Each number is 128 + 24 x the weight over its row's rms, rounded and kept within 0 to 255. Layers, rows and columns count from 0. The size above them is the row's rms in percent of the matrix's.

# layer 3 MLP gate, 768x192, rms 0.184, rows 46-80, columns 128-191
size [102  96 105  94 106 109  95  97  95  93  98  97 106 103  96  94  96  95 108 101  93 108  92  92  94 109  91 100  98  99 130 100 101  97 137]
[[119 126  93 114  75  90 133 179 149 156 123 112 132 144 173 122 121 155 140 106 153 118 125 130 124 134 186 144 133 137 113 144 111 123 116 189 144 141 157 107 143 143 135 142 129  68 120 146 132 162 117 165 155  75 155 135 138  86 162 115 116 103 132 130]
 [108 123 116 122 112 120 105 168 144 130 112 148 111  96 101 136  96 158 102 129 109 120 108 100 157 114 109 134 112  76 172 120 134 148 118 117 117 118 115 171 145 112 119 167 162 163 111 157 125 142 135 143 100 128 110 157  97 165 110 125 118  96 117 165]
 [145 131  84 100 172 131 129 148 109 155 140 150 130 157  87 172 143  78  84 114  94 130 126 154 140 129 173 178 117 151 116 106 127 120 148 142 116 185 108 137 153 153 145 115 123 129  84 133 130 139 129 118 126 100 197 105 110 144 126 110 112 138 122 141]
 [116 137 126 152 155 155 129 155 139 121 130 139 109  89 129 155 166  94 120 112 126  89  88  86 101 126 113 107 162 148 157 129 106 131 110 157 193 101 121 152 175 137 105 145 116 133 116 104 194 137  87 134 115 157 135 143 107 148 141 155 136 112 120 167]
 [132 128 125 109 144 157 135 103 109  92 166 143 153 116 138 161  99 103 136 107 122 114 129  87 167 145 120 126 115 136 102 131 109 110 138 108 151 105 122 110 134  92 125 126 128 144 130 112 171 124 119  93 135 116 164  92  73 135 159 123 101 116 132 103]
 [139 115 166 101 116  90 172 166 141 121 161 135 136 137 153 140 152 181 125 135  94 118 136 151 112 140 162 147 104 105 138 126 128 112 152 114 100 135 138 121 126 109 132 142 102 101 134 121 178  98 176  97 135 115 176 144 109 118 126 116 112 114 151 142]
 [124 128 144 109 127 127 127 131 123 184 146  91 135  90 169 139  94 170 147 161 173  79 131 120 114 132 117 150 140 100  92 115 104 128 138 129 191  87 128 109 130 116 143 122 134 105 112 128  98 121 131 143 133 116 159 106 145 102 140 106 137 127 138 115]
 [ 93 114 123  69 165 103 122 136 101 130 135 142  96  59 167 118 150  97 113  94 141 141 103 102 153 127  79  96 123 115 110 108 105 140 150  88 161 149 166 127  72 123 135 111 149 147 130 152 138 109 151 100 137  90 151 113 120  93 161 122 112 113 138 130]
 [147  77  73 116 107 147 149 136 135  99 145 104 137 136 150 110 143 115  95 126 126 109 110 132 128 136 118 152 117 103 142 126 154 132 121 127 133 120 166 129  63 133 175 171 120 137  93 118 105 110 148 103  86 151 163 134 163 135 139 186 134 113 114  60]
 [124 124 160 113 134 103 122 108 119 166 121 115 127  89 128 119 162 108 163 141 120 128 133 141 145 116  89  98 113 134 143 107  91 103 117 121 157 168 122 165  96 144 158 173 126 136 149  99  70 143  91 129 164 118 141 121 124 118 157 143 119  79 164  86]
 [132 157  79 154 121 133 158 129 116 143 123 115 144  89 160  83  54 151 126 126 111 142 135 110  93 105 169 135 170 110 133 106 130 131 200 152 119 149  76  93  96  88 150 111 113 145 132 123 133 135 148 130 123 124 146 122 138 143 111 133 145 159 134 171]
 [ 87 137 119 156 128 121 127 156 116 139 141  98 120  86 108 125 132 102 127 169 146 107 111 161 113 118 132 133 153 120 120 114  95 177 152  98 107 104 128 143 103 131 132  78 117 157 162 148 128 143 133  92 116 132 132 123 137 135 170 124 128 127 154 118]
 [111  86 108 130 188 108 117 137 121 114 133 138 144 132 157 126  92 141 145 141 128 121 116 121 100 129 129 143 114 141  87  81 145  89 118 128 150 135 133 116 110 142 171 118 130  76  98 137 112 156 151  90 122 163 143 116  96 147 115 109 125 119 115 159]
 [176 155 131 141 105  88 136 137  83  92 156 129 127 192 163  99 152  75 126 102 135 151 159 110 114 140 118 102 128 134 119 101 115 100 140 113 114 131 138 130 103 142 147 141 143 110 168  92 128 115 122  85 123 118 174 110 126 142 120 150 153 144 139 159]
 [ 88 103 163 125 154 170  74 103 100  88 125 158 120 154 126 119 130  67 136 117 141 130 139  90 109 154 130  95 166 116 129 141 108 105 123 125 107 125 118 161 127 105 117 145 135 123 155 123 128 133 152 128 161 163 118 115 135 114 134 127 122  92 118 196]
 [143 160  99 170  79  84 141 110 144 143 165 136 145  99 146 130  93 133 112 146 127 156 184 153 157 109 102 142 143 115 106 106 123 161  88 147 111 114 114 102 136 156 145 125 150  88 134 151 107 125 160 134 138 127 120 105 112 153 119  92 121 105 141 154]
 [157 109  67 166 141 119 128 148  91 132 155 151  99 138 146 121 149 135 160 154 143 139  94 122 116  80 156 146 160 109 173 140 115 134 111 102 119  90 110 158 150 105 100 137 136  84 185  88 110 131 145 142  96  99 181 132 118 144 121 116 162 163 110 107]
 [170 170 152 123 151 127 118 137 150 160 125 192 150 135 113 161 133 100 125 102 150 125 142  98 110  99 128 124 157 126 150  91 146 118 135 124 146  91 172 135 133 148 109 122 119  93 156 153  96 123 113 153 146 157 174 131 110 160  87 110 119 119 149 162]
 [ 91  85 135 135 159 104 141 177 109 125  87 100 189 107 145 133 159 144 127 160 156 144 115 136 166 147 119 139 183  90 131 107 121 170 134  86 105 107 121 105 123 151 117 130  88 128 122  93 155 178 125 141 144 137 132 138 127 128 155 132  92 132  93 126]
 [144 188 130 116 126 102 135 102 144  91 148 114 125 138 112 145 148  99 117 112 107 146 102 137 144 116 139 129 139 119 149 108 144 114 131 136  52 142 149  94 143 143  92 128 129  77 122  99 159 128  97 128 140 109 103  88 150 127 143 147 118 125  76 148]
 [ 93 104 145 149 134 118  88 136 147 133 163 131  96 141 159 109 151 123 142 151 115 140 103 103 119 146 121 132 108 124 147 128 150 176 111 119 106  83 160 145 142 157 142 106 131 169 104  85 131 143 133 144 111  98 119  84 123 171 146 146  83 112 127 105]
 [ 95 135 121 148 119 103 101 130 172 162 140 136 100 140 116 167 133 158 145 144 106 123 133 113 149 157 122 114 110 103 127 110 128 142 102  71 119 108 174 128 167 136 111 146 113 123 132 144  95 130  98 109 138  77 108 110  93 143 114 129 135 135  94 176]
 [135 142 118 105 101 161 108 173 156 165 128 133 122 144 150 147 165 111 143 144 131 141 145 113  99 128 123 114 102 114 112 112  93  96  72 131 127 142 117 159 121 133  86 102 119 135 110 130 118  73 118 138 132 130 191 137 105  99 121 130 102 133 141  58]
 [118 183 105 156 133 189 106 115 167 140 148 107 126 140 136 129 131  91 106  95 137 127 142  71 130 160 116 137 139 140 135 125 139 154 165 183 125 131 138 158 135 148 148 136 127 110 157 117 127 111 103  88 143 158 168 140 176 101 117 123 114 139 140 137]
 [115 110 128 138 117 151  94 118 165  93  96 123 100 101 115 122 128 126 147 107 123 164 106 101 140 114 129 132 167  83 151  70 117  97 135 118 119 116 115 132 159 105 121 118 109 133 120 108 164 122 102  90  85 150 154  78 111  99 124 132 105 127  97 107]
 [146 118 128 183  90 102 124 114 153 117 132 128  98 127 126 119 164  93  93  96 130 142 123  87 118 164 130 111 128 157 133 104 123 111 131 139 115 113 106 142 126 147 129 158 117 107  93 168 141  96 159 157  96 140 161 117 184 100 130 150 139 158 119 130]
 [100 147 115 122 159 105 115 115 127 129 128 103 106 153 179 146 159  98 122 107  93 142 110 154 109 105 117 135 106 147 134 118  97 114 128 116 196 164 133 140 133 107 132 129 137 134  74 106 146 113 151 118 139 126 126 133 132 121 158 145 125 124 102 107]
 [ 97 156 126  81 151 136 160 140 147 109 129 120 125 156 138 124 173 122 170 122  94 163  96 104 145 146 123 169 130 117 112 110 111 153 146  90 135 145 117 137 162  99 133 120 159 173  80 112 148 134 194 112 120 122 135 146  95 120 123 129  82 126 153 102]
 [ 92 139 145 131 136 145 114 151 154  95 143  94 143 111 135 155 157 146 139 123 111  56 104 148 140 153 114 166 146 100 177 103 133 158 110 151 179  59 130 126 120 149 106 134 150 139 104  99 112 162 143 135 185  64 135 157 139 126 154 127 155 109 120 166]
 [113 100 107 136 132  94 101 133 153 201 144 121  95  83 115 118 133 158 158  98 127  90 110 112 123 134 157 159  91  87 121 123 131 133 136 174 158  87  77 172 145 120  87 151 116 132 106 132 138 151 113 171 126  97 144 142 133 116 116 145 134 109 131 126]
 [154 108 127 140 128 108 142 125 124 151 140 145 135 108  96 135 145 146 181 123 142 140 121 120 119 177 128 144 153 158 176 134 156 149 152  88 160 119  86 181 111 120 145 117 151 100 163  96 175  76 132  78  97  70 148 141 139 143 125  75 194 103 138 138]
 [114 117 126 117 142 129 144  72 123 120 156 174 101 146  99 123  95 155 119  87 126 112 155 120 136 133 125 121 129 131 128  98  95 183 114 158 111 123 116 135 152 104 115  83 105 127 137 123 107 149 108 111 139 143 182 141 105 164 110 149 138 109 115 123]
 [168 130  86 145 132 139 107 145 135 130 113 106 148  69 131 137 102 117 112 127 101 161 106 174 160 150 177 131 151 105 131 152 132 130 164 111  94 169 123 109  79 151 108 114 163  93 125 155 150 146 137 105 140  95  98 105 132 170 178 152  87 125 137 142]
 [133 126 161 132 121 128 122 109 166 133  95 152 124  79 174 161 128 129 122 124 105  68 168 105 139 147 114 132  99 103 112 129 149 138 102 127 143  72 130 136 165 155  84 130  63 123 128 115 140  99 135 121 139 126 101 129 151 138 125  96 139 131 119 139]
 [135  97 117 149 110 139  96 149 163 128 163 157 155 110 107 142  90 140 149 116  79 164  87 150 138 144 107 153 146 141  87 128 148 175 107  95 165 116 138 106 102 130 145 144 170 152  70 130 125 100 138 112 120 141  96 142 136 125 146 116  95 130  83 109]]
# layer 3 MLP up, 768x192, rms 0.186, rows 46-80, columns 128-191
size [ 96 100 106  96 104 102  92  95  96  88  99  94 104  95  95  96 103  94 102  92  91 102  92 109 101 101  90 104  97 101 136 108 104  98 143]
[[159 160 130 117 101 142 111 123 112 131 137 113 102 117 113 129 148  90 119 116 143 109 118 120 134 140 113 114 105 132 168 159 146  92 154 128 102 107  94 147 160  92  91 120 128 165 129 126 124 122 114 170 128 133 140 117 118 162 107 171 161 150 114 107]
 [115 125  87 107  88 158 112 149 141 139 126 126 174 113 116 122 132 131 150 112 106 140 152 111  94 143 143 132 106  84 152 128 134 179  98 128 135 149 106 128 209 131 110 138 143 137 173 101 163 123 117 136 111 145 142 153 111 147 105 156 129  97 111 116]
 [125 144 159 104 115 140  89 174  97 151 139  93 124 123 117  70 113 124 160 112 132  92 132 127 115 107  84 108 164 142 129 158 106 122 148 141 101 154 133 130 168 156 145 107 122 118  97 133 141 109 119 127 144 160 131 181 121 113 157 107 131 157 137 110]
 [114 105  88 169  99 119  98 148 121 145 104 141 106 104 157  92 153 114 106 144  98  88 107 145 147 109 134 144 143 145 121 115  85 147 147 115 160 140 141  86 140 155 126 112 108 133 122 145 123 130 135 165 151 106 103 166 118 156 172 128  94 143  97 122]
 [129 128 110 114  99 103 115 118 112 130  86 129 120 118  97 124 112 130 150 163 145 150 123 165 153 119 123 148 145 104 143 121 123 153 146  88 117 140 156 150 154 121  97 100 139 150 150 113 151 115 146 150 152 111 108 154 117 145 114 103 172 103 132 153]
 [135 141 114 151 135 123 120 144 117 165 142 125  94  80 106 159  95 148 100 104  66 126 159 137 119 184  88 145 149 107 144 148 140 137 140 175 122 121 167 143 153 124 103 111  94 135 132 103  91 123 142 135 116 171 152  99 132 145 134 124 105 120 182  93]
 [106 150 147  71 164 140 127  55 146  97 113 129 111 118 130 126 162 119 171 136 107 161 111 147 150 148 137 172  96 115 134 123 160 152  99 129 131 128 116 127  88 145 131 108 152 152 173 153  80 157 113 139 138 150 117 123  94 148 147 134 120 126 147 124]
 [144 133  93  89 140 154 146 106 156 140 146 102 142  79 102 156 140  84 127 125 103 105 100 104 121 139 145 103 134 155 153 165 108 117 144  94 166 131 130 104  90 147 124  84 157 169 117  81 144 117 124 157 109 119 142 112 127 113 178 130 101 127 123  95]
 [ 64  90 104 137 150 133 146 102 138 162 103 107 112 151 166 109 165 175 115  92 143  99 116 102 111 135 143 120 104 124 107 147 133 158 133 122 102 120 123  92 168 106 138 100 124 132 131 156 102 154 146 129 153 133 105 126 110 146 115 168 140 109 122 133]
 [ 79 132 116 100 130 144 129 136 138 106 128 120 147 121  94  75 169 121 186 120 117 138 123 141 101 121 149 167 131 125 124 128 108 173 134 141 108 113 137  89 116 146 123 149 154 111 119 130 142 125 139 117 123 128 121 132 109 139 151 144 144 148 112 149]
 [106 140 105 118 167 131 167 153 105 104 101 105 112 125 150  93 146 111 120 150 148 118 126 115 121 107  82 156 154 121 114 105 137 150 118 160 108 134 151 116  97 146 128 128 183 134 109 126  85 128 139 162 166 102 104 125  97 101 115 138 144 139 147 106]
 [129 117 114 103 141 147 103 139 197 105 143 132 128  97 119 151  90 130 110 102 122 113 160  98 116 152 157 113 104 109 157 126 106 119 156 146 137 152  73  89 167 137 146 140  75 130 115 152 113 130 133 138 132 107  99 145 108  91 117 140 129 146 150 133]
 [128  97 168 127 145 180 127 117 113 125 171 111 104 151 152 100 126 130 137  90 170 126 118 127 131 129 134 114 105 124 120 119 110 153  82  98 174 103  89 156 160 132 135  94 121 107 136 129 142 167 141 120 138 106 132 177 101 134 102 150 119 138 147 123]
 [126 108 127 137 105 134 111 150 114 195 130 118 116  80 117 140 127 155 153 148 128 143 122 122  95 133 151 123 129  94 144 114  66 124  97 113 155 156 126 174 144 177 107 119 175 100 172 116 113 140  94 130 141 110  90  97 124 135 105  96 135 144 130  87]
 [142 134 147  90 130 140 114 117 136  94 144 177 129 138 163  84 132 126 129 116 139 147 122 105  88 144 137 132 172 153 109 140  66 120 105 151 129 157 166 129 110 112 116 162 101  93 138 101 123 151 171 140 133 149 126 154 130 101  93 140 136 142 123 147]
 [136  84 124 147 137 158 149 145  80 120  93 168 143 163 140 127 137 107 154 153 164 147 119 177 141  71 150 153 157 159 146 194 142 123  91 155 149 140 146 153 141 122 127 110 150 145 162 149 136 110 139 138 141 126 152 141 115 140 114 153 126 110 122 109]
 [149 118 119  91 127 142 129 157  91 149 125 142 154 163 160 134 131 148 144 140 133 167 127 117  98 152 143 130 149 166 140 122 179 118 117 154 132 140 124 139 149 117 117 122 133 114 137 151 109 146 108 137 108  97 178 125 164 100 150 126 177 157 127 160]
 [150 103 103 158 103 151 134 128 109 122 150 129 137 149 133 119 148 139 108 152 136 131  87  85 171 139 151 110  84 113 151 145 122 146 107 154 138 136 108 115 124 144 122 157 121 102 164 155 111 157  91 119 154  93  81 143 131 105 139 124 119 167 103 120]
 [127 146 110 172  71 155 128 138 105 119 125 157 113 145 140 150 119 136 101 143 120 115 146 118 161 107 104 109 101 107 135 137 125 143 112  92 150 109 134 112 131 142 110 117 137 137 173  94 110 111 132 162 122  94 155 177 159 151 161 113 142 119 154 134]
 [135 123 172  97 140 119  89 153 126 136 125 184 174 138 112 134 131 103 134 151 154 163 190 100 125 120 140 148 119 100 170 138 158 122 120 154 134  72 131 135  99 132 133 139 153 104 127  95 113 137 162 127 135 171 144 102 120 134 109 164 146 104 133 152]
 [141 130 138 142  95 155 103 138 142 129 134 114  84 129  99 161 167 127 119  98 130 107 179  98  87 162 120 123 114 144 113 150  80 145 130 116 137 105  96 129 146 116  82 104 188  89 156 142 135 103 139 120  83 111 149 123 109 175 128 145 114  99 158 116]
 [138  99 168  99 115 131 133  97 108 114 165 110 148 132 153 123 130 112 146 111 135  97 158 162  78 107 149 164 137 153 127  98 115 120 140 125 179 123 131 171 141 166 191 158 118 159  95 122 111 135 117 164 179  83 104 161 124 155 119 118 100 115 157 132]
 [132 119 129 147 115 120 114 143 125 139  83 141 126 157 158 110 158 106 147 130 142 148 149 156 122 156 145 100 111 124 165 106 134 122 141 121 111 155 144 136  95  97 100 132 139 143 147 150  98 146 153 134 152  92 128 153  96  93 117 151 100 107 136 104]
 [151 136 135 133 126 146 100 107 135 158  96 151 145 143 122 176 116 144 151 172  88 125 148 143 159 121 154 148 114 160 188  90 141 148 113 146 125 136 173 137 121 123  90 136 119 131 147 105 176  72 121 100 111 122 138 165 151 128 148 171 103 128 106  94]
 [172 112 116 112 116 115 135 137 123 102 143 141 156 143  98 151 120 111 129 120 155 114 163 151 116 192 149 139 152 124 127 164 144 136 145 137 146 157  89  94 144 136 176 109 146  89 147 147 102 155 157 118 165 124 126 168 100 125 148 112 146 113 144 129]
 [127 153 135  86 163 117 150 134 102  89 124 113  79 113 114 121 116 143 130 110 169 130  92 159 120  93 147 149 131 116 109 131 125 148 118 123 123 125 107 132 104 145 111 137 112  93 142  94 110 152 110 109 129 104 105  99 100 130 153 145 116  95 122 158]
 [112 148 141 109 150 162 122 111 126 130 151  95 202 145 125 139 152 133 110 122 122  81 105 126  91 135 150 155 139 114 107 131 205 166 153 116 127 131 108 134 139 130 148 112 174 113 155 135 136 150  98 157 134 103 128  81 106 105 132 144 113 122 130 153]
 [130 119 135 149 141 166 106 129 135 141 173 124 106 138 154 114 137 129 138 110 123  90 139 119 121 106 135 117 140 144 104 149 129  99  85 112 148 155  79 101 166 151 182 162  85 107 100 122 123 137  99 125 156 124 114 127 125 184 133 136 154 107 125 152]
 [122 130 148 140  96 134 105 185 156 117 130 176 119 129 132 159 124 125 111 146  83 129 120 137 171 103 142 109 129 114 137 155 152 112 120  81 126  93 132 139 163 171 145 140 146  81 169  46 145 140 101 109 146 125 112 146 165  83 120 134 129 126 116 117]
 [113 144  94 101  93 135 119 145 136 129 110  95 145 141 146 101 106 158 136 129 133 125 105 170 137 181 100 102 105 151 108 125 169 129 108 117 126  95 144 120 123 144 166 147 146 146 138 120  82 130 111 123 112 112  92 146 116 144 139 156 126 119 140 143]
 [131 116 131 144 124  95 151 156 140 126 153 148 146 110 120 135 136 136 207 150 112 159 142 112  89 171 139 162 151 154 154 141 166 147 158  58 158 129  97 167 112 132 101 157 161 150 121 106 156  91 142 109 128  94 149 152 118 143 115 105 164 107 128 150]
 [131 111 117 121 131  61 121  86 134  99 152 144  85 117 117 124 114 112 103 143 114 150 147 142 151  95 153 163 143 132 111  95 114 150 150  88  93 163  77 137 118 111 115 122 122 157 120 134 141 128 123 129 107 119 176 121  75 119 102 141 110 125 139 139]
 [112 128 100 102 179  98 111 133 126 147 144 152 172 116 159 136 126 138 140 152  89 123 141 103 127 133 113 141 127 105  98 103 148 110 180 143 124 110 118  74  98 113 104 144 160 139 145 157 143 154 124 121  77 116 119 100 179 110 141 150 116 104 139 150]
 [132 122 140 144  94 138 120 120 165 112 135  95 144 110 130 104  97 134 138 156 137 153 109 126 115 114 107 140 126 136 134 130 102 149 112  82 167 141 156 108 107 104  63 110 161 135 130 170 130 160  99 119 170 120 110 154 156 122 131 107 156 129  89 132]
 [138 176 132 106 121 128 148 117 107 132 127  84 102 130 164 118 173  90 122 154 156 125 154  95 147  97 176 136 122 130 145 119 103 100 121 112 117 125 123 121 166 105 101 120 100 105 155 149 143 122 123 128 104 142 171 118  92 116 130 119 182 151 168 111]]
# layer 3 MLP down (transposed), 768x192, rms 0.169, rows 46-80, columns 128-191
size [ 98  99 108  90 103 105  97 103  95  92  94 100 101 102 100  91 105  87 100  92  98 103  95 121 110 100  97 105  94 104  96 109 101  96  96]
[[153 133 117 101 135 182 148 150 150 137 188 177 115 106 131  95 145 123 137 134 131 134 118 133  83 144 149 146 124 126 120 159 131 122  91 105 125 124  80 161 107 131 133 132 142 136 115 139 168 124  92 173 126 105 100 104  96 117 145 109 131 105 114 130]
 [121 139 128 133  97 141 125  94 109 143 133 172 131 107 125 173 144 153 109 131 116 119  90 130 148  68 137 110 145 143 120  93 167 130 103 162 118 149 132 151 151  78 140 123 166 140 140 148 148 140 132 163 145  90  73 129  94 155 139 122 123 117 126 139]
 [118 156 109 118 131 177 127 144 135 119  96  84 131 119 117 109 124 113 124  94 175 171 126 117 126 107 109 108 149  87 106 119 145 154 119 158 119 153 122  81 138 148 129 113 119 149  68 181 140 140 148 151 121 137 114 136  78  78 124 112 128 134 132 139]
 [128 131 158 139 140 119 139  97 108 146 119 134  93 188 158 143  99 161 144  92 162 146 148 118 105 134 130 150 134  92 106 129 162 123 126 118 131  98 157 127 133 112 188 150 138  86 170 128  79 150 127 129 136 140  60 149 134 142 113 105 173 129 130 162]
 [139 107 127 123 125 122 107 148 144 161 129 117 179 139 133 165 129 134 129  89 157  92 163 104 198 120 154 127 150 150 140 152 102 164 122 115 110 145 133  90 171 137 136  91 115 161 106 106 189 104 128 154 123 123 116 151 158  83 125 151  94 144 144 155]
 [136 103 149 128 110  82 154 124 173 172 201 107 136  97 122 155 106 120 115 129 141 109 202 147  89 116 146 127 144  89 102 104 187 105 130 140  99 183 129 105 132 155 129 159 129 122 127 151 111 108 124 125 110 132 136 145 148 131 137  92 112 131 122 146]
 [123 117 127 167 150 134 137 114 197 120 113 113 122 116 124 110 123 126 118 129 108 124 114 121 145 150 128 105 179 130 145 145 101 155 103 131 149 129 118  77 107 102 102 121 106 118 132 158 114 152 149 115 148 106 160 131 109 141 136 113 128 112 121 151]
 [151 121 131 121 138 168  99 132 106 136 148 133 107 135 143 106 146 126 114 165 135 150 120 128 102  83 127 111 141 132 168 129 145 114 127 110 150 136 148 114 135 142 130 145 155 142 125 165 103 137  97 106 141 139 132 148 137 104 119 171 122  81 149 171]
 [ 47 100 114 110 123 154  98 118 172 125 116  95 157 133 123 120 121 142 133 124 125 139 156 105 141  97 173 127 150 123 140 113 153 174  91 108 129  66 110 126 112 115 154 134 149 159 153 148  70 144 154 130 135 133 115 153 126  63  92 129 120 122 152 130]
 [101 136 141 130 134  97 146  86 141 173 116 119 139 131 123 134 143 142 137 165  94 138 157 109 128 112 123 143 125 114 133 142 109 100 135  90 112 153 119 172 114  94  95 135 122 204 131 129 188 118 125 117 132 149 169 128  81 125 120 113 120  87 120 107]
 [ 86 156 149  94 114 150 120 121 153 127 139 106 134 142 116 126 170 133 116 137 144 125  77 170 123 143 131 116 134 164 145 156  93 126  96 126 154 123 167 148 117 135 161 154 123 140 146 162 135 145 120 132  97 128 106 162  91 116 126 154 136 123 133 127]
 [128 109 118 108 140 133 157 147 146 144 162 138 122 122 149 123 136 142  98 126 157 126 173 144 127 150 113 127  92 119 134 178 108 136 129 189 116 142 137  86 138 114 136 110 105 122 121 137 109 132  93 128 127 157 169 101 146 113 144 120 137 138 143 142]
 [162 152 150 108 119 161 148 133 133 132 137 116  88 128 165 139 157 136 116 130 123 139 112  83  96 132 126 151 145 132 122 152 111 116 134 153 134 150  91 135 122 151 101 136  88 136  89 119  67 103 127 136 146 110 108 106 143 120 102 153 123 161 134 154]
 [145  98 147 114 107 175 160 119 126 125 146 128 160 107 135  76  92 152 127 137 138 157 102 123 158 122 158  80 123 143 136 121 117 151 159 138 119  98 119 128 151 132 159 103  65 117 131 121 101 127 110  96  95 161 134 123  96 113 125 132 137  90 122  95]
 [128 158 116  79 149 140 142  99 141  99 158 110 138 135 104 160  96 101 125 158 107 103 110  90 147 102 143  56 138 146 118  80 133 104 132 112 120 151 122 135 141 143  90 123 173  98  96 134 142 136  94 162 140 106 104 174 171 170 102 159 141 140 153 114]
 [109 154 134 139 125 177  97 144  93 125 103 158  96 125  92 118 122 150 130 114 135 115 158 169 149 130 126 105 167  91  93 108 117 151  99 101 100 131 162 121 153 166 137 151 119 125 119 141 127 150 124 207 114 151 132 143 138  93 158 112 133 110 117 172]
 [155 141 114 144  95 122 102 147 155 116 137 133 127 126 130 156 131 132 105 122 135 158 153 107 109 124 127 108 142 112 149 135  94 130 145 159 109 128 146 171 132 107 141 131 164 134 154 134 110 133 106 142  92  87 123 110  93 109 168 125 190 131 108 133]
 [ 99 127 127 143 139 167 166 132 167 129 128 133 109 133 121 115 110 108 163  90  83 144 125 158 114  69 164 105 142 121 135 101 146 140 131 126 124 169 135 145  87 118 102 148 139 108 127 126 163 113 108  85  99 143 132 120 103 169 116 104 129 152 147 152]
 [ 78 158 100 168 131 158 126 151 126  98 124 157 103 146 183 154 134 102 178  91  81 125 112 110 111 121  82 195 129 110 123  90 148 145 114 113 116  87 101  91 104  84 134 112 117 175  84 108 141 137 158 104 136 157 100 133 125 108 138 126 142 118 149 142]
 [117  93 129 122 138 141 128  98 145 151 136 132  97 140 126 165 118 118 130 112  98 142 119 146 105  95 161 194 115 113 169 117 128  97 208 150 123 113 153 103 150 139 175 118 136 132 112  79  95 159  99 165  90 138 145 108 122 133 134  88  88 130 101 124]
 [109 131 132 125 162 162 116 142 141 132 158 158 104 157 149 150 145  97 129 147  67 134 110 135 150 121 143 139 118 155  80 124 142 152 105 165 167 123 118 138 137 110 105 125 117  90 176 147 131 152 132 142 109 147 159 130 122 132 177 165 172 142 106 172]
 [ 75 116 144 101 112 155  89 117 113 142 134 137 109 120 153 115 146 160 115 105 146 156  92 152 137 109 111 132 197 132 127 113  92 149 144 162 134 127 111 131 137  96 136 110 143 114 147 121 125 121  82 139  71  95 146 143 106 130 128 162 130 106 125 157]
 [116 168 135 166 104 105  67 161 143 102 113  96  88 134 130 134 142 123 155 154 145 110 142 140 102 152  98 106 140 137 113 125  96 101 109 156 106 142 168 148 151 127 107 141  89 104 109 193 116 150 156 121 156 120 130 146 105 101 106 123 107 105  68  62]
 [119 159  89 151 108 108 140 111 128 156 160 127 114  87 100  79 116 100 124 207 135 150 124 143 148 112  75 137 163 117 166 113 171 132 138 137 119 208 137 124 147 102 109 138 109 165 145 122 128 100  97  95 114  93 147 164 154 131 127 138 130 161 126 134]
 [111 122 155 131  99 143 143 136 127 131 137 100 130 119 101 122 115  79 134 111 149 118 144 173 126 134 155 123 177  92 114  85 161 131 148 101 118 148  72 117 101 138 164 148 135  61 127 125 117 156 104 145  97 115  67 146 105 167 171 155 140 113 155 134]
 [140 122 185 107 154  73 131 116 138 145 129 105 164 143 157 111  91 160 129 104 139 153 140  88 154 124 121 123 132  89 130 120 150 159 116 113 151  74 157 137 119 156  94 142 150 102  86 163 173 114  96 154 156 145  97 127  74 113 141 151 141 114 135 146]
 [112 155 168 152 114 110 104 138  92 104 143 113 161  61 104 141 132  97 111 134 163 104 125 127 138 125 154  73 152 157 126  97  90 121 114 146 137  94 128 132 175 173 173 115 144 145 172 125 119 111 147 147 126 129 144  80 155 135 128 123 112 136 140  88]
 [159 114 152 102 105 139 118 139 111 161 153 139 132 149 110  94 136 143 180 167 110 153 106 113 117 114 119 126 123 129  97 136 142 123 151  99 129 145 125 130 124 106 172  68  99 154  93  94 155 110 108 160 139 109 120 145 106  89 164  90 151 131  99 154]
 [117 135 147 144 147 157 153 167 139 110 139 148 103 162 112 116 144 140 180  94 117 101 101 141 141 123 137 135 133  92 142 111 152 129 139 120 139 128 120 144 161 137  90 138 177 108 162 110 156  98 101 174  73 125 121 119 117 117 126 120 138 171 159 123]
 [173 152 129  89  51 123 127 114 106 138 165 110 131 174 140 155 138 150 134 107 142 131 142 153 124 113 125 115 115 120 145 133 123 121 143 134 142 150  97 118 166 105 138 142 156 123 181 141 111 135 105  94 125 104 126 176 142 123 146 155 149  90 120 112]
 [129  80 103 143  98 120 135 111 148 140 177 108 170  85 160 120 119 155 132 143 131 132 136 142 133 155 155 113 108 169 102 151 133 134 124 133 195 110 146 161 155 106  97 129 154  96  95 122 170 110 131 151 119 133 100 131 114 116  98 115 123 130 104 117]
 [145 151 107 123 143 114 116 176 161 127 153  97 150 122 116 174  91 105  96 152 129 135 105 106 148 116 102 141 130 104 135 154 176 153 103 108 106 121 151 135 140 104 135 162 132 125 157 162 176 118 141 113 106 137 145  92 125 120 155 153 148 138 153 130]
 [ 96 121 192 147 126 135 138 167 119 173 131 135 140 101  99 169 141  96 112 125 152 160 155 142 130 102  68 118 108 127 129 114 187  94 111 143 152 152 111 157 149 129 103 148 160  83 155 160 117 120 141 110 135 109 181 131 112 111 122 103 140 144 104 142]
 [ 95 136 120  85 164 143 164 119  67 155 100 120 124 140 134 184 155 148 148 126  92  99 123  79 121 134 121 140 127 136 141 131 193 106 153 114  94 125 127 114 148 165 152 136 115 134 148 161 121  75 137 129 132  97 116 130 130 193 116 151 119 155 103 136]
 [105 133 106 157 139  98 104  91 128 126  94  92 129 114 166 138 112 103 164 110 166 109 162 112 122 127 142 145 138 125 137 123 126 121 122 156 142 166 101 161 109 114 168 119 151 126 126 141  74 125 143  96 118 122 168 127 133 128  65 145 153 145  91 151]]